{
  "hidden_size": 96,
  "num_key_value_heads": 3,
  "head_dim": 32,
  "norm_eps": 1e-05,
  "rope_fraction": 0.25,
  "attn_scale": 0.177,
  "init_std_o": 0.0102,
  "schedule": "wsd",
  "decay_fraction": 1.0,
  "doc_mask": true
}
Each number is 128 + 24 x the weight over the matrix's rms, rounded and kept within 0 to 255. Layers, rows and columns count from 0. Numbers have three digits each.

# q: layer 6 attention query, 96x96, rms 0.111, rows 71-95, columns 0-47
# k: layer 6 attention key, 96x96, rms 0.111, rows 71-95, columns 0-47
# v: layer 6 attention value, 96x96, rms 0.0938, rows 64, columns 0-47
# o: layer 6 attention output (transposed), 96x96, rms 0.0905, rows 64, columns 0-47
q71:091108156134158127117133127132168108132171138133119128119129116116136096153124136149130150135128100144122093120111138116124075111096125123129164
k71:119129120138110150134112158121100171127117102137093120158152128143137144140128129160096142098095106123122107121130145147123127119128133155150142
q72:161134127135122161136152146097174110100153136101098143117103120107153112158157105159121111114117178150157120145080135105133090124137146136114159
k72:102145126116122158113104129118145117128155153136097116158148106121109123099153148159094112095084143097108117163176127103187123101122112126100143
q73:153102103144105161135101098094131160156117102151121101111176110131112110133109115119120094125148070100147121156151128114110122121143115110145114
k73:120090135124147132129132140115144104113166126082126128112096162164155138110122132089064124101124137144122133085078126132094132147130172158119142
q74:123140115129153153101119154102088105128139107130160118130105156111162132134117143118157133120114139127088136103162110123172142076121132145114101
k74:076133130124132117140180131117162130165108140110155146105152109114119134122132131135158115153149151127165112141136114135154125155093143137082138
q75:157081126117139123162140130050142139106141129141146148090121151177083146152157126147094124138116096142072117128125134146127138077161104102111176
k75:126150087095117183122171116112085161183144110130147131094109111108106115136100138105117071109143132104105137119129150118163142084121152196149126
q76:097135125098134071108139138129152119110145150142143122092137122101124141135144137137116118143150109146122144116096165135120075116120124114120110
k76:123154087156093141133136121125108144160117098150118133128151144152160143155096095126121125101100144095104132117136131129164130132117110099130136
q77:150168128113157101084128092156096123141117108124130100136187115089144134123116143095119139146145124123109163146112126120119132171122129133158131
k77:127130137155117149127129138123136133124120120104161144092106165151116134137113095097127129116142151110124109129131123180123129133144124112136133
q78:109168130150120173149114118114113137140126130140128132115143148108108139118151134098110125161111095150123138122161142147104127117140137146163079
k78:136140136121144136077152099112155097152096122107140125110113114138138111127102122126164144137174154152119134115132146166164137131164158082117087
q79:140119115121132112126147138102143121112153143114137124132122144147084140114125116126084139089139154139112133140121111155084159104110111124130140
k79:139111118155138141150090130114118146159121091147135141167130086091140130115110117111159127151110115157102156145153150112139109141100144145143087
q80:123116132140130149141092124126079136114115140114157128150077144144156157109118140066076122132166121110133161108141124127154166072140165162148109
k80:156157139121133096100124099146138127151100108103161138088145097124121114099115124153149111184143153171158122164107123115110143174127108133106142
q81:121104139127144135102127127153141133105161128117137106140069125140103123132129093114100113126105149132100125119093128128122134115131129116103135
k81:114145147158120076117136110118101143164130114128140133173154119112148123111117107131162117166127093106119115137145154128156103140082157111099148
q82:100136131157137145133135124115135160135121178096161164147142095127091112154113150136127124153168121134122134141129090158147124120098143120101163
k82:141102122074152154126114134139133135115101111120145100121097133144082130133145132159103123163152127147121140120149149138090136112169110146149138
q83:121105103146118160147106137102138153129136090099202131145161140111130135142104159114127121131128138154139152143121139140146117143104103115129143
k83:125059155156135131143156135108088102142119140130153124067114131108132134116143111130134139125124141137119111102159134114174134138120151165137115
q84:124141126126098153155123108139112129122131124142102108134179102116152147128098136102173105157170136150147168098167137098120152187092153118112096
k84:151111114140156156109117121133145077119137145095099078098132124110122139123126129164156116104090161131110107118175127153107164127144127132114139
q85:181152127095121111110166071141154146154128107141122109090141140112108132101136135104162104140167119130138159156166123138093133127153128129115108
k85:150146140161135148164103121112128160138144135131177108098118150140123140104075115110089124088148178142119144111113120142148155114152148101150113
q86:142145124135110110126127111147150118164089099145105133129169121151104117144124136149137125134109121110134102117129127107124115114158142129137124
k86:145116136116103150120142136141112094098184142123107137093106175164110110147148135094099100128144139136129133101101122132109174122122134130121124
q87:221146144158131109112149092172121110170141109171115109118150122138109093133161113138109079138140163108115122166124139102119131124162109135125094
k87:140119100137122145149107141116109154108176141128116113110102154130111155124114126103122106081155152120122139112127158172111108122116133114134108
q88:158128155119107128080150123137069131121107202131129136122128147134101113150159139145155121159123125089129113130147112144163154152150154134125132
k88:134121094102121127114140139163158130138146150154148137114127126141101114147131123139101132137163102117162129119101095113090138099149101098159160
q89:132159120128174144147102157143108129086093116166119129139085153158142096088151125112152133132126099129157164121141100133116099137118109152153125
k89:120134166128124134139134124119104110138082126135135136113159141076133128137126170145154139177155101156113158160136095127120132111131085086096132
q90:188115112134134072104128120116142107117180138125121118122156154107113124133105138132087125140152167138090113093118140107141134118104148148176145
k90:106137131183145152143116183093126157150136088103088119149135093112120144144108086161124133114099124165113091148141164130148126135093131160125128
q91:108137158140115089107132152100128090128142148142120146159097108123138113136144126139124140140100174113113112099161115120170123087103115170157129
k91:066138110120139156136159134093127134136108161139110143113160120143155152147120149146149132133132099129148109133107132131148126167119115131100111
q92:127111139151078114136123136169161175141121138111165191104113132115089111138153096098127106120173163149117127112106147126131139118130121122091137
k92:166090167126129094147118094149103138134117109176113120145113098136100101144140096142105144132145152140110112136161207151115117137163158089172131
q93:121110099141080155112173111142153134155134132111156104105191145156127096096123119134157157111127157111128135120180182125118146164131141113103129
k93:171071102175116107145099144100099112138144152103147108096093101107128151137110134096128126140149141137149087107136137116111117151149146139130129
q94:137149137117135165119131141096077111132126162121068090134152123134128164127140151110149137150145073122168091115176119137097114108131160130110081
k94:132144098091138154092135127145169079129155116105115091143162118122148130088110140147150124140134127143165154121138075114111142114125107141092108
q95:095116106141096133130063155160141173079132122171136155131096117142171088143086152121174097141131143132145114109111096120105129164132129122122139
k95:139125142146133118120115110157083118118125115149156170121102126136095138115156115175121147130110106091101088130132138144126144155108126112141141
v64:153118101107142128139158147124143122132135081123146156149157145141140136111117137164105127081135118111102124127068122157128129099099139129150169
o64:110092150144169127103118144117140164120121167107105146124135122144140162162114112138139120111071147120136116134115124110108123156111123156097138